Weights of a small GPT-style language model, trained from scratch on English Wikipedia: 93M tokens, 2849 steps.
Each number is 500 + 50 x the weight over the matrix's rms, rounded and kept within 0 to 999. Layers, rows and columns count from 0. Numbers have three digits each.

# up: layer 4 MLP up, 512x128, rms 0.253, rows 126-225, columns 0-63
# down: layer 4 MLP down (transposed), 512x128, rms 0.228, rows 126-225, columns 0-63
up126:513554447565406503516487458463435506482478479548494495545495552505521483492439457521477489478488544460485504493497581462502454556484500454477534426499518506463495459510530529518516445562518478
down126:530529499534490582522481446511565474464490552515438538507468483504514476499426504481403519524465497335535506501478433476488585524538447361481502525516441548461469495539517558513543507617510506
up127:464517457476471545441535420402363479367512553584503514402469458582533586489539403456474556507588536552488517445434500510581559511477494564500502490478547551515562512399447546526477524590451468
down127:502524475535536522377524405413476574516471494539507549582641515452587541502485489526495483527512514591521534517422541532516481506625478537463395564540578463467527575429489439551514545469466470
up128:546565495530525530486370524459432524472467496483547357526495567533487556520492492535454415471496465497551537490514454520509499585528441555465481454497468571485521502497496560513468497476573537
down128:547484530491472534509483513498339580494416475514550414543486547525493569484453551496451536475446491475557418511576393531481504564525515551392473526482417507563559569523472553486526582553527536
up129:544493478607505496577473472354409588530451596539490538440510569457482559482438493532486504454485471495543452454498553460466534557602474516522482474470491466440528558615507590445475497544523444
down129:466622458536429519396573521466498466461602440461564468496479473508407487523416503524449528569501447503520463519527423560484505483540541408449465543521459567526489465509545451477508490566463492
up130:516520521596556524552559498538459602423497585612480427469580672515577571536511580542580428483499463560569507525510576496551499586604361503515482430544440590463476457486507434522611535508491561
down130:484568535500567581547360401495508530516519428400447495475516517515506376559509496544417516529632536495482513477482499487528475527512466568611556445498507538547553462518473427560479460442551490
up131:494498455469402506473545482522465493477499527562545453441472512495495531501498503480469534446451510494567549442535547529474537474505547443531547437562441536456456515497534445438575414469421357
down131:546532395495351542466589399513582536518500443608464525502438448484520447468573489650508511498481548463480468504533629565410437436466444479432492523460542386569484517409483445488572503505525497
up132:539382454587503482456545517535609583483516472394357471567444445393465431581438523471517439519487417477426481404482516583525509466546526489526422422619599480506444443485461543509503528449494492
down132:496489509535532443443559512500447521530576468440434437557637515558479454579458506517487481458559459450518535472591471520447509472548440541458498591491549454492466514509534519510536472491482550
up133:495483457577529554506454471556542508413466437487444450545518526459520443518439501465522501511493457467442514449569566468556498467492540448544496405477522576415429515464501482498522483500523480
down133:497492432528462515479544519538483579479576457469504477549511563478490408516534464407575504473496505517453529417530507562532537516398510506518517485441453521500442456447562534491479471473497512
up134:461527503564370512398587491549486551554500489441394485477457602515494571488465540490564394465495596483478522557540534503420449515473533531435451466576387542482381482522570490443539488486543456
down134:605454518422478450557634358600485496539477421600396537595512446402486525549431555524474417475395526422443459428502564579488348474483544428490406504502485386381492554513485488537593476479534493
up135:515487474510479545501523456585502506490511398472523555495545588450513471554417519519544456475503456459436490492511523522460467536448480503470580446433496565435520553473469474469500433446517488
down135:542476491525458548479528502455475542514526467512477550514510525469509506505430478514506514471520466546501528510409502464482512501433523547544477504471489483424453478455473485489544497518541526
up136:510527501550480484535476518462540526463482476482518476472519489498486614529537526473551439503546527458539439506472520544485490474448506518506535451422461469518503499496488534453475494473518505
down136:519503505491465524470474527475501476472479537494465520465524522486562495480458510490517459513526515556463499498541480521531480457485535465510461494480471504517464485497460502494478509428482455
up137:512536533531351567563469427513574626484468538604432518427429492577513477492514472467507449552529498346465425427457473478503593586593546579514507454514532447525486382475517594547475412449494506
down137:572477458544518537550564441527490552475484467521449442470509460504588528435481361512541487450520454501573531560475477476484466497599603531490399453542525445484540451508476509558464490450533508
up138:471610452535485509490455493482514438409410428524485489490407586461483516514547489492508566382545463484453485452599690424437497458347459470478555511463486529470551488426484519490572517567510529
down138:558410549457463499475544513391419462577572483540409549529432521481496524594521500471391515555420531479542469450567560405571429550552431487555493606471463454486508518526464478401511579586502603
up139:543455533522418497578517503453421512546518533496564499537574548447524485525546474481540522487513522465481539482473508470494476558510490451497588477502505441494454463564479432499531478543503538
down139:524530484490524555541485482527554517531563590477528531543415524551449429467492518432500566552477453263509600559436519477538506582596552421446492483442450505462488514532437515564525483638497593
up140:626451410559554507508515453478451534517492433517518525534433588469515578506558593521445470516506567508570459445473545508467480466553519496514517442496541508533379460484472482492540455369470503
down140:555393458457472553541507518488508486517428508578471552516462616526558480597538478588520504565386526537487442437544516558542512429524499531510446549425428496522438428523477501474530511469472584
up141:464478468609560537452396505446487486554485388463562367501487435518440568453544460457502478401519454372572545470450448480599482514455516600536560518455539487444577540483460569491455474514598490
down141:572523556555560441453503568470392489501465442519423402574549527529468517419499507425516536524495484457641535608442473533488478497486446568467536605494503485645543538538539501382430536547542501
up142:473524455611465480518516454563462509519469401486462455553581614450475456537519470495436484530500421459562471583564458411550517514545518477534566483612543503525462568530459481477527457500410541
down142:524458464463451434520437529490541475445491521491499529528520471506518459517513475457517500507478459464459501492480511517462500447472537501554416620489525502483456493492463524474506471529514473
up143:540576562505498507484435519449482441463417539507575464471497508475494526496460500451502507428523480518528511515526454536519496468442560580565504460435449494558480487469519490412509497508550521
down143:527513578503551494508425519494446450455438501553570418450507480518520515516520490455470483438507431545458439501523524469503544475499518530526542440477488493487510517498564477473502422428494500
up144:499444372565435557461561417601460565446555475501510471420525613500477439515556532553490487489545467570533365508441505480511478499575449467492508373619465541552476518466546446458561509508463500
down144:437482489496499530520439500552428477502486560525506475505498470566493541464471421501493478504498493531516483496453461559522567452531488391468440471488516480500486467512559500472528545424514515
up145:515457550413463584455476459513474536498526529549426413503410469578589517531424521401374483548561370496545441527374527462462534397438566556487493470429533523493443483486498454400479418465569492
down145:583422540508392428527493541448557505505635470453398423589563439631521447559459452460421470454530412457453570530528475548521629469550460607430542453569516527434481512449490543471503580469480466
up146:421488510499432507406515489528439567546513392437375534529432653511565498476512553469482473474616499428518531497510504422464467526510429407514541510565561498573452527551582422439401487417497502
down146:463475579489525448473544514377513579518504431615469507536523400577547473558499418511456529517499502407466553442378473482421548550474574523564490486500521529569519565617525428532446491340485516
up147:504527402484462436518429502550470463406563354440506524454515468473501537597490346488500497396510413544512518471607468528501483498488560585437514518492439574462635523341486543490516445509481384
down147:467510495366401504403524536620499570512480490461436549505509479472484505570467493461500405450465439545446530486545449461570542498537500525511488501544501513441496469467496600472509440496448518
up148:515480595504494512485474507429487577489440533472488485519545542581485536527501516467475478503479501534541481419501515506485504525511532505484450498454503487521529480495514504492483496475544487
down148:505535521477536488529474488476578542482397532452486513503513511522524520505525519493480440533500469497492506427511482513507569451450468466446418491551556509503442486550496477542485509433499522
up149:520533583515532495491503462396597557505507598543497405502515593453524547498441485543565520431534502601509422550474388529534587502524351508557458411570510561445509504503547572481465525402536437
down149:456457500547405501442449478534489587453481484513418487504452548481511492485478561541449501600570413502446590526511427540560539470526457482516474534491539540445523419545577480493431486425536459
up150:433526429539532488552502385516453589474530468491542619465551489479458539524474497509464534550560470428538459475542551612511512522459469507516539485614556507536448594427512472537450502391497506
down150:553489490549454474476444467509541511517510441494447513514544517531515530540458525510494433443539486456500518487437540551496450502483491517481538613450451466548415422494561549521500564471515491
up151:517552514525454505514463498473511513470457496493473490473532482547489524457505480526491455542518481469492489424478477545526512451493564530521488448463517515504472480487471516518500485473548494
down151:536526446513521542524540468528524483466463529460475486497521508473538470519502489493471461503502482455476499492508538519496550522492467497476489503538525529490480437510505519557469530531503491
up152:526520490530459536574444456495530545510436497497490524476568518571576476391453449536508441482532563424512527461545532595463516529548516546497477434411580586480456457522445447488446474583545536
down152:518543426483535540570580423572509554540433614448507484598518496589484550560508530528445510533500413511474502515536498609542602482504442499490497409520538531583428570563392465446484532561477425
up153:485505415508564383509517586344427526623466583473548582516539551437487438495518561418473528479452493537518476484459573512457518515553416502546534475485508370497625445510496492429559453446529454
down153:460505439579572529454524489400578532512472538476562512478479573484505480500515545481492605599524403530478542544516527562479515503628482391549563463477460448520635482467595423480507495413484501
up154:586525532604476471456490463453472501481483534521516474455491570499404552517484548555540333515567515452416467498550478521438482512580472543481443492540499651476482485570544585392607381431454492
down154:567546508521499406516421447613575463488505483447439477460485455559486484543576498538448481513560513473525512608456547565505533432447451557463547471486551487504472454483518566458623552573608497
up155:502485507507417527507512487497506540513498510466536472454480547540525565461522486537501478388526510457568554453483559559467566552524473487525497444505544489466420429505508467514458564535436485
down155:580495461529612536478491525467541474507492525542473555535432505550458477533493512465499620595508428477477548513502416535515520465518532621463489511483507476521472567456493572491512512541560507
up156:533472498499512508566402490384549445466516527547428461520564506489465576532492507401548530438539491505593570360635682414457536368526461466550548538477455558435494560417437518533440594381438526
down156:618499542553481595477445559471504451446482478546423532489455447400497426490457507549532538501523570537590571441628694378472535360557451418592523589593439600484392473515475530526497538406500640
up157:487607566534521514498494511545470527604509461535538497478560616490610512507453575483522405540475515496555451531565566464533575526491435448360459470520497562469611556471584469538523539493428555
down157:521488476511449483440531545440458609488352446493525420507464506379502626503489562530483589505368347490508463437528465527501445551525430556558468578476458530582502566426557503597480515452552514
up158:496530438514578523517482438440430459464398557560494563527552501542500397571508470544496373370479531381481521500490571555477491449520507583525480415468510454516516547507511465498450488581522517
down158:558427386478494553526557467560483426518347568567509437617536562545556466590511431497454445478494383473458507492447486521486568443498426517481421420447448446638510552510509383512529517559496530
up159:558563440596586616493438564513490588552486441476579489427530495542509531517418479487458439479564547460508406518428482545559575584407497530513465432510556433456540422433620527320453484533518529
down159:438561550489485626436503512446470641446426432462404475414516558556589369499543576487415447574515384520461548472418585514537497493437496395516454478425396431506535420447541450441457508426446504
up160:498546550453552451550522457491492518475489400450494492530524551432538476450483525396594503553554489483437498447545473473473472510549533494528513497464489463512514509499427512523502529468584446
down160:500517501437567514514423591517562508455522498507503556356565480456449470405443439434470529439504457493560440483558465534684525546513508391492534534610544421555507529486568474526540464539472543
up161:403532434480464505493480500581555504520536460438507446417371519546632486551551406487431530608528387571559421471490449433490574510443591431528543451501567481512512509461435433558468506370480487
down161:465436421397458458497522472540514421455477593492530491483381387449524400491523446509450501476409387476514519555550407557585460500560503446597492571523424505397425417467410524487542515531504537
up162:410548487558509541548464492616451534475614439459450474452573488489548504525540583637448475394529425444493445524396498472602525483552510415589554450527457510487485470484480450473497527472621538
down162:484570539480549564547439520582615583424571459455540478540419524548501508510536539427534613483571498447542516537457525476436483502488521444465488466436578599488486600553509458555527503502514450
up163:517505447511445510500480535474482512474512507481403497522508602482504503554496501513532457459410495481500463521501590482492504474518495487537538461491543514478449509502523548559487560501509482
down163:466534495472480475499546577490521491495476452461452534437504511539516526458542476500497480451475505505464497428475533452498512420504519466520500460486524438502503519526466483528467528458496495
up164:456436483519569517443480558499565474470519504588444587475490472572562536538487613500457572505550447481492423514428405479504555423549583500503562416481465509577510586489480472444480577473530430
down164:458496534548555566403460585465462537452581534586482531495442477506513544636492545492382488481449398476462544505437440528491574372533585523559532544476540544575552553594458396498528488588506555
up165:500504446528520494560462473499473509404448457567526466557517617405530573484485471372492512531565498470466552497498623406570514522485475418520570462530575485490483556537478543582473518463460434
down165:495497421507474561546452501438550448410460498413485521471482529477454530543439497336507624520511493407482468481566497605593562586479499445473534560458516448561551517540469432644504487514411480
up166:477572465463529465501449477520531469564560527614513510370605501522459533484591506615617537468479438447483494481483554488465538557551466425514572425507503527451578548467426403515564543383532506
down166:455450529468583577483522514471536459475626484658567521512521517458537548436431538482564618466532465423483476508532469460565563619549635558519528555479612559430529466667556444426426403496349540
up167:538485572486542512519518453436546473358407524494597551517524539505537465491501512546548516373632546549509512436491462529476509544462512572526519414447455584452535453523456500437581581409561502
down167:526533471452533481492513522514499520518590446471473521546399518479579568497508474514499522485513492584540461380545445529562530480462485465565577493470446546523453424533385571438448508465470461
up168:474496516555536566510522519446465483539445506506481504567476535382517579537566456429473519506565497471604496393570579464489468500550536500484498452607439609536386552367507448507596515414567521
down168:467602498537464546417510569470460580538436438523420631608431457460459530546695374570515527588451437587490545537468429512487420507443539510536470461511486620584384564503674416462536482505544440
up169:437583500529462549476476453500486567592554575476472481511571453617523635476438502453502480493541487519555450467484419399554528574463511436516398438549619524473497535359529562557458466512488543
down169:391576386549518485543507452518559467489507579500466501482518449518499394503551481600522393561491478615449506518487592474523501532562515541525352506482547390535525459490359491470503511511581537
up170:539626424481501458512490473544565465391417424455430446511423489514487590447575525466528506593538396504475479448470474564480604557518592458554543420473551587521427535470458437480503592569534398
down170:526513565536468479527415633519524437348533575506553528545558483513462509551469560488494451533545398451450555497608484507563485455533481540531539475420495550485491435530481431482507541544461464
up171:554636569430475416527448516529423474534460530562497571432476542516528430459488600483469504488461553505542486455519452529528436443422460500499504404449490539508553549518455365508412520558493507
down171:424515475520473535494478517522510504552465535453521434512418559471599569443509456465570634454549508502508545512437515495493467513543494441409490616560534489473568584468519538485485462613451499
up172:504486490527539567452438522476441554566524589511433517464553595386621424536521447399371448511531474529408501588430501398449508484541445503512508399447526398515467521441582559456442510460481529
down172:515455497527416482494469518594448508396565484492468514474548681369596505525452441488525523429433531592566495506470409545461534517570566424576400489567464497485593505442631476499525450525475549
up173:488451497510506495551529485475530506488496491468505498518538576462476514534501545449553457494534480434533493485517464499533520562516519565479469471516503493457514486514499531480524493468503501
down173:505477513472477525496482520487541495465483471548464478506506556540514531513514467526508469556491460525470448526465528501472484548499537537481452519512490493489472457522499498528493503450489507
up174:464462501619549508528485489384560459444463580493499501570507451412567564478540576437469495456551504529583562483509544600576409470492467545432486338572556523625547466499613526581524594429508493
down174:532438482592518478538509584451559495396479516518521580556563451519447495547573462476421520502486454533542504475477550465530502508485564542457436592521544492626445393525547383485474451477612535
up175:536543476585492592461561469496561439602464503491501477439380443550568474485453475456506525548523507585518437462542505555473469517498475474528423334519518512428426483478535565520470495442524472
down175:384497479624515433571516519425490502441530524501469473505491491517572503484512393591369514530432503509510481464488501472474485485531495483521425503469519499446494366532470473500413525559507505
up176:497531481510461435498538492450394550551476460439550506522527498544519536506459548536469454487546535514506447565533555557490461556479479524440479508509465508507470486586487491382501434478448502
down176:543486507453421587588483504513453464561513454480506579347380547424448402551471514395509550465509541490551509428518549533598478592462503419566479608517542530458464565511464523509443423578398558
up177:508495512475537499511540483464486510502526548474507600488512543531507538457448482559575510463490540545513551459610496445556473525453516524424528492526503450450542425490494406503458485486520458
down177:511475467514587475568481605481528589490594470528419539530498498524473517515445547588529529515538482501480555440525415529555434570478486402353511449551483576517571558540477457511535612520570540
up178:433527445563519474496563448418510433463602481569494520497495470491484581519561392506447590481526324550474451517506590494554562417430589504407642464414474604601557559518523517466617515525467358
down178:506547582541469504442440466396465582616453529484506445522564521503584415614506554558486587546506546484455465418472504521475473489583475515513535523455497426491470488491456394398504514483488483
up179:486568518439483511511444490403533500365493492537581430542450465468491612530573546503534474508471462442491464489457620539534448430521462496461485447568487516442546513522563489410438533461611462
down179:519581478536462530447529502455499521460622476476525454450454433522453520472502485491486511515550505478404510538463512511505437506467584516389454477501542500531481422475476466465528580481487452
up180:533510447557515522481540468505475519527499479500501503526492523510490524461508456516471527485487488513470514490516566522472528454475490475520474482500532510523498424483530474437511529456541506
down180:496487506508521548518472455519524510419502474484499495497547496473506522516488446486499485502493473535484523477510511499446496475477508467517503416465473473472538479489481439488492513391503516
up181:458529526528476482554547573560496529518456540530493452507518459634524636383443556483526486436467541531584490440559463509591464621452515575587643438429466522376455505346559450629480442488526518
down181:468452453479507486587592499581556569517569595504481453509487411554473503439471450502516452554512570546501518532506531464538482438452444500535377508487472494497477479518459480421526516526555500
up182:557504579543455524387442442508492481479541532586490466469526547487567455443509545368407416564485513475486478480550461505522562454586504528564425495447427512445490506372517461463380462497552454
down182:479478458580533520538550499495508528552464372533529533547449463440501483552607488513548475535463543470538465545537520519537478306503464573534502584493427577475462666534504514490512350450493545
up183:483559466556446554505491467491522465418425436468464512495571461529465566437451602508490535510575565518548514387512416538568545497441597488562541458582547556523503479411474497516388536458516556
down183:510548409506467440470574425567453551518593493424543474449440434472563511635463471515496502530526485565497416492478424520500559475536474485575487512565609510474563482567499454552509464525505426
up184:507608443576462493513530468498407450384475466540501541535542635530468523477518583513564546423647623474495575495431528498516449535480567524496625483493455577568486594511506542538541504438521453
down184:524441502462523593529458507444594570438486511457469535488493507554531598608459505425433553575531512440560539519509578586555537520484579524557569496447551511547640488567358442605458513488440506
up185:433471422613505534487450482452497478512608486492583508391430457533533567458574421438512511507534505540474483488505515502458511434476509573479535494426442464521568530486512481519478456344454544
down185:577474487553454439552563639535557564421515395544479517478472591465443377467540550475541420433477512509529512565454468573522561497467498594524459399533442356462353590461512457492625465405587577
up186:496516478524491492454489514471462458507479476488554482456481556549549503506441506450524486458489467532493474457566465474505514489476474508539532439525475503518442507509472520475486482502603497
down186:512507505516447548500472521499488509531493545513484514497564478454546514504483507532521504485425518502497455496542467509544459464466499455487503583550531461450506431493490443542513516466530531
up187:513511534496545512487408511403445507525465504476557538572550460494429534470483584402485536495460452475443506499478566590495528510495451470528479492509496434463495472425468503454531405440574430
down187:485452451535524463496567477482550544464445453462486470508474490428468485484494429531516484545471518537550483513467520547529474496450543533495521579503464525470486572497547480461498417504390488
up188:432572398492446402457530510580453439387534382587402587547513503503466509445523525468505576515540477513516475428537538546506481491441601437508532462554421526529544563438356437388456513526474490
down188:589570504489466587470596574489562553471470513416478473520517476519557542476558463395434495458426454467387542533573424442548579440587517451433478574513473432530465476551503527498513588533560546
up189:531526501593477460487408563495565575477505516511538466483521490483554608474515474429570457430511459437483487380477526499461437627457573532505543431336469507429468470514523625501479410478547545
down189:528499495523494544528532530565506525499540563492507503453494500524471473399520487489428488458496556545484475493555531475444479437478537464559477509482509508521448448538453473538462522447544532
up190:411499499543408505478481476471529494545451430501564587435512453490387583522446570525587545525625491424430497457512471521452533483469578567460537490428500475493461474505545622508463434428536508
down190:508571472537467472474600516570537509451563467519506429459479397518441456428480515592444489508485555547487556552557526455487517528574498443549506496472526507529531437529477471556474424506582530
up191:546498443487635537443472550413468470536527510507569448513557491573461500432520549573585520461510498586482583399609449423472443466460405445482528445466496564490541586506501464511436493535552506
down191:530423518591568428553453523495511475585622494512526483665485462452475504481568521506523473576487467498477508342531555531504529561434497404549485530478429554562551561505433525436430424506494540
up192:482533466510479486515501543392472532555528469544477462462467535542539594508447496457513492532404482498484492498551476538563539487515513477511478459565479594412476498500501459471472574514474461
down192:437506523537466473463510472535547472449540460561490479489481411491509465576518572436395542501450457451492491539568486563498448511550478531494457454522534499435441421484539507516507626420595456
up193:528560528513471525379478505457585468442429528555597587435431494539491540468535517526614449523551482467441402414465488539508474491472600502458493463483528528456499452489541529574547435490478477
down193:525531444487510525446356389608500467499522430516600418505520476545575505433602484621438513543515430582488403484375499592456501505506560574533549529559528486548524535501514563529510458539511537
up194:481515499544451497467436443463517493465533521473502529485487456539496527523464451510420502467510518522493521484535531533541582431500459456505555380528585544500475478542602525508514556512499433
down194:496523520546489444516488448550488484564519519457422520413563442551547533574462480493519541485537541485556437421562570471475474359465455365553479501523524485601415465431560503442520498513493480
up195:501417482489432493498470430419538516465425480441466537440507503529564473434517542502481458496494513442517466422504444508500490470549536553503369468446512529481384562504485448387494480502531551
down195:484625431523564567516599526576479504525479513511532467526525480520544492496466476470488509477523420511432512517464539532490611559459447503454472444581496523517443503452498446499550553542494480
up196:417585506566512521569381390442532570528514573558540392462554541482599555340500401520557378428472528417563479512522607540645426570534391537533450440409480499489468507470458564486498482371654558
down196:497566500498518513516424411516513530479541497565499565483509482449484497366521474515464396437439504478486477473529573355524589606449467452594386499495517556482484394527524559600488427464600513
up197:491435526424498495469429389410533455426484470479478445529414430542515477396570535418403461511454423476563507535346602507426512500491547485443464468486408545520473405443645403354498562472554605
down197:465476453329451503465451513541447491483418477605487611592493481513517594500584490544495488469526448441588491491465562461465615501549581498519478616477486523504533602374525526413559465445541563
up198:513490446547532506488503491478464528461488424512482488448517504506538560524503524521493503529460383494518563480550542450487494445478501561453517453504478503401518499546532525467546525477516502
down198:449503472550506514478504531442508513433436461525525523377537474512484525477536529526510455528523453523548500489551474533556490474432519580487514439483497445485527489539523412477486463451576488
up199:419531487516446548458518477460472537487440488477470483510583506462571478491443480566473597506499522459389475412505526450449493520453606527433502522506484493523591495419397508547516450497513484
down199:523618455577582455534450506557459527451469541441569544555585444493511501484476469467433522525567424465527538533471462489459521485503572439477448519470492505465601435449508478491521479562558543
up200:509515490358484346602423497483545445444523385531423460456361370560496654504566411585386519483568435483535406417534679604602576554600592421597582334557530473566514470482582548471516380501596503
down200:579680551311504465459392533523518419478599422509505468581450402648410340454432481507439445479457271524503464617607510519589468492696558637623579390610355581535480517483580425436570400408553548
up201:443508618565466484436608386554484577499489475642496551478480533556512495447544530473523505509576506508490387531506517566503604453504483498566486480501525613429458486495530468514446499525486480
down201:477483535579489379497488457498505594484530465504462504495477520542350519436448503477463513501508380491443489490530574559603465466469483516552553576532468444510540413488489502530495429572547441
up202:427523520526440505576489439508467511525524482382554546419563556457456506451511533409519495421556510440385483535477549468469470451474461501532468451492511606509527532543506515417517440494594474
down202:544502441523448532478539490534581505567509511489486526512425497481483528540483480494538557486523606396481484530519449392496546492444565479579568525501512562416563586570473544581514486506436512
up203:521567534547454570660466532475445559552460525390503565535495464436507430511514444513619478461453454512426456594573569550486525523537411471576577494598507439488477477424504537302540432451508554
down203:572415432469421532491498492576504517538454469385483592533412411373536451534458460543549522510552551571477501557499528530499480496465468480521481573517494471548600566461468488498523513520438441
up204:505449464530407431565467514470507546537517429529532542545592506436545557450546494467602503516465491479448490532436495512487488547466493535519623480524539423486512474564483505429566461460507467
down204:461453486570500571562479512554548531524570591475555513526477542539465488503473508474545518499481441355518508537521462536573519635529526469450525466469440490500512511494463500519493449617446544
up205:521524461511552458555478489439425458448420484448521451530518420466504515497516397515519514494474505512460516433544464511505472467558432478535512473542556486448549589478492535542496544510583464
down205:597392416445464502488487465459477516530551567512510498570535509460586463471460476553485508448439586541481515503589395532467452373474368461497452538493493457499524498494519501503483565491426517
up206:537438462525515501479499473489478526510475556487620482473453486585592493436477473514511447386542501444500491419546591477467492523601443561565449494493516495554518480532503471544496529459546511
down206:483472536582471400554494475490510472575461443500477477522427515529500545454509495484455551482542519556510505507529536461514543457431540412492479611566509394471513573528460437546532452503563513
up207:504480539484566566493532508487523534475559473468515475549571547499457504537479511447511490573481475413489507478465560533462585499461547548510490466463535534478457469523472566452504512504537492
down207:482445536493470504512489513457491496487440482474456497493465524520482512469510456484493480566499521501491522520532519412540470523437573472532507476478492455434473471489461435490463484443520471
up208:511553545588549508498519524503499576589515554514441489482552546612517540604443499424509461453497550553613519558485503501414553499496470487438450372581576517578450577510602511496522472419509536
down208:539593522566448504484533512448528501416509518528525402503581497432504410550554439532444483530509488489503520469496601534557431520561515571445565516525456495421437634509488647480546490529432431
up209:461502504543522532472528488484553540419453549508538526536477508417587468423422534511487521483491460503458449473494507579386538511552512440432513458550458467458532562518472454497515462458526459
down209:597534442481476413492492483510449469406563559512565515518520455546567485473469429541477473558546556558575529542471491492432511448506473523530469574530511440425472489512445520524606467561534509
up210:510612520467442521535493474478512486538564465548490450480441500563493472493507403496503507503472489510533485496507464524587500543452523519526504371485496543448483518465445427575465413536541577
down210:424538512553477441522491461472514479491500505523503457495473438563485475501534468530567526483469483479570395602536445411540402482512488512547518564458473520499584448486444435529535577482502530
up211:562581536671495627452433386493401435461362513489508581425559493425454393512482517543348503512547541501541389452466375519512531399523566560456427508497578519618523527355503476473510462463535605
down211:487582430492454591477475461523523536474484469362476452522509469492501559481587498471504471497453483603414388420450374562486576401493465560606438572592568457580470522562506460571447506449546463
up212:412541423539532455548515459548416444486487498535501463515507475524551522543577515498478460479534524556497521452549545509582476511507552470555543444519513488437502503433361529524541570510538484
down212:473480524617525536511447493559475587424505465517480487519455535507548508456475469579428606559482453543543517595409495489405510506488483511485468528508477511470524476475520520458488504489508441
up213:478548635420544566466427387441478520479443473583640410393419441552495578479438469443446475439474395490496519481567466394551476457498588536404434491457536539482464664506494485514539470493502422
down213:549499587560573485533480471486478556546582452474495528427484369573398530542461499415576561418498506513535547513538601506569404517549522428445552470477469491506506437630461585501462494471512437
up214:463461522473454503407450484522522558500501505516394412531520438507605527614480502535426466445420400414386442537512576579460413471522490491517455468570599483551576417477531510546515457433435599
down214:576419565442497560440578540472544588505595550463520355477529567527436596503453526494511474522425541367391496497555493563481452501612503518464431420555478554393479553501438503559575645442373533
up215:493539492471448484413512483559496478583604474513483527514516583532536554435490546422526526569413430502463540448568564605453585492532524466478438412458488421408478499454497466489470462438524562
down215:516464413522450552525544504475450476503525531513466564534511449480500550524434502407506520634447520494434500416584476473541521497489483502519489599491546389466445500438517513467473569551489439
up216:550492459436509529490527476449455486458475462495562438481467514549564491476513416525481516503489473554453495410517538569534495469477527556499552465535530466555540515387537520571485420484418494
down216:553524440455559505536498512426517520419454505491415457545385527543440401408547508521417529568530475438548525459523465537411521432534574436435511572528454510514500481426536586524459486556545524
up217:467493542559446495526466461365546392552420507495560550563546505384390532520507597564539444542563498389477416489484466451473516466515537623534445429619476520623511470519505552402526497415558536
down217:488612453513420553572534433510464492534521492423491445467400483505463411450557518516514400449530468427503490545508418418477547508517453482466385511555516427478470529480538514468559401485583501
up218:444533526480414499479587526564406634510563560512448528550542461509571537485401492562579507559479516449415513490569477559454548600496505560495454486580424591439407522577530400385519500447445493
down218:450595575508453480545504504579536464563553425517378463487467486479520491438471562483487475508524553484442545490548575552547542600382435489516514561471487521498482486548407416494512509465441477
up219:467465526466403511533508472451571437551466448465494619436579500494555549481498588479502403503513448473490539372568534535486496429490562555520466473545596527510498537486475426486523582475425503
down219:504444460494565530525590448526517423574490518504486589405585529532506536546522550511490405524473454486448438485573572559418495453579504564540510479539441455456472587484458440426490470509489575
up220:464508467517507543601516480387571461628511477553517487497517453546534547498590604563520385481530519400549497563463616529513503417498484456445452414562475555481640497457467539449539527466522571
down220:475542514516498514480565494441510522487515445553560481516525456450592573435505425563470478498508526447491544504491554492499444476497666455454481477481529543612496420414513588536476449524546504
up221:568546477506518548496519491406521378518457513583549521547601434551484522511490516584437562548525514529492513380572589494503470488389585560493574452487518520548462483503493511525485493511530420
down221:547547525512527522427455533406533438577513530544531493497578484482490488564578532530435578549585458487531533450462565506468605521521512577579465555515473538484493436560544589507531496540498499
up222:493303467598471440523512492504456536490536423503430471513433508483573573504565545462565483498497498464426463350472533532510513451500613505492568455479555538506488501545510471529609475469464403
down222:482454482563411575470449489491485571473567634530496545611595443581472477613530516483491509484544524544425525439504511497479496571440547545480498554406422432482507517565535494606528525474432539
up223:512481504549535473495521474543457518455547508503457491552559552504532514485502460521580430454489511446535471451481531541554477538440487534604527444478487575432506439532536523518533538423525561
down223:532524459484486460515579509486524506493516474525537488488521540494498477468537522520483491502506470541466481495519524497545442453466534492495512534455489514498503560538568452501490493496498473
up224:494508441542522487515547453482534501484529566521517425480509518443558533533488473518541471450564527526414517529517534521510405492607579478456538460534516552484503536514591557571475515457493529
down224:471554548439496552591575517546538505500473491521406503533523429514465468554565479461525517480534545518469486430487490521552489606438496486526446475463501517501459474449452549494490494580487484
up225:565560461528496488576510454490503577497491630539489433493489525536466567554447515538475481443518502405490463468504516459521487337469492526485562521570521522550463495516490522375538450360524460
down225:526437507507476523578517432479522556590572575547623456470519464416567596502401594529577558521512490566404454350469513500472454429487560518570535508551452585552443438491477560483458568488514371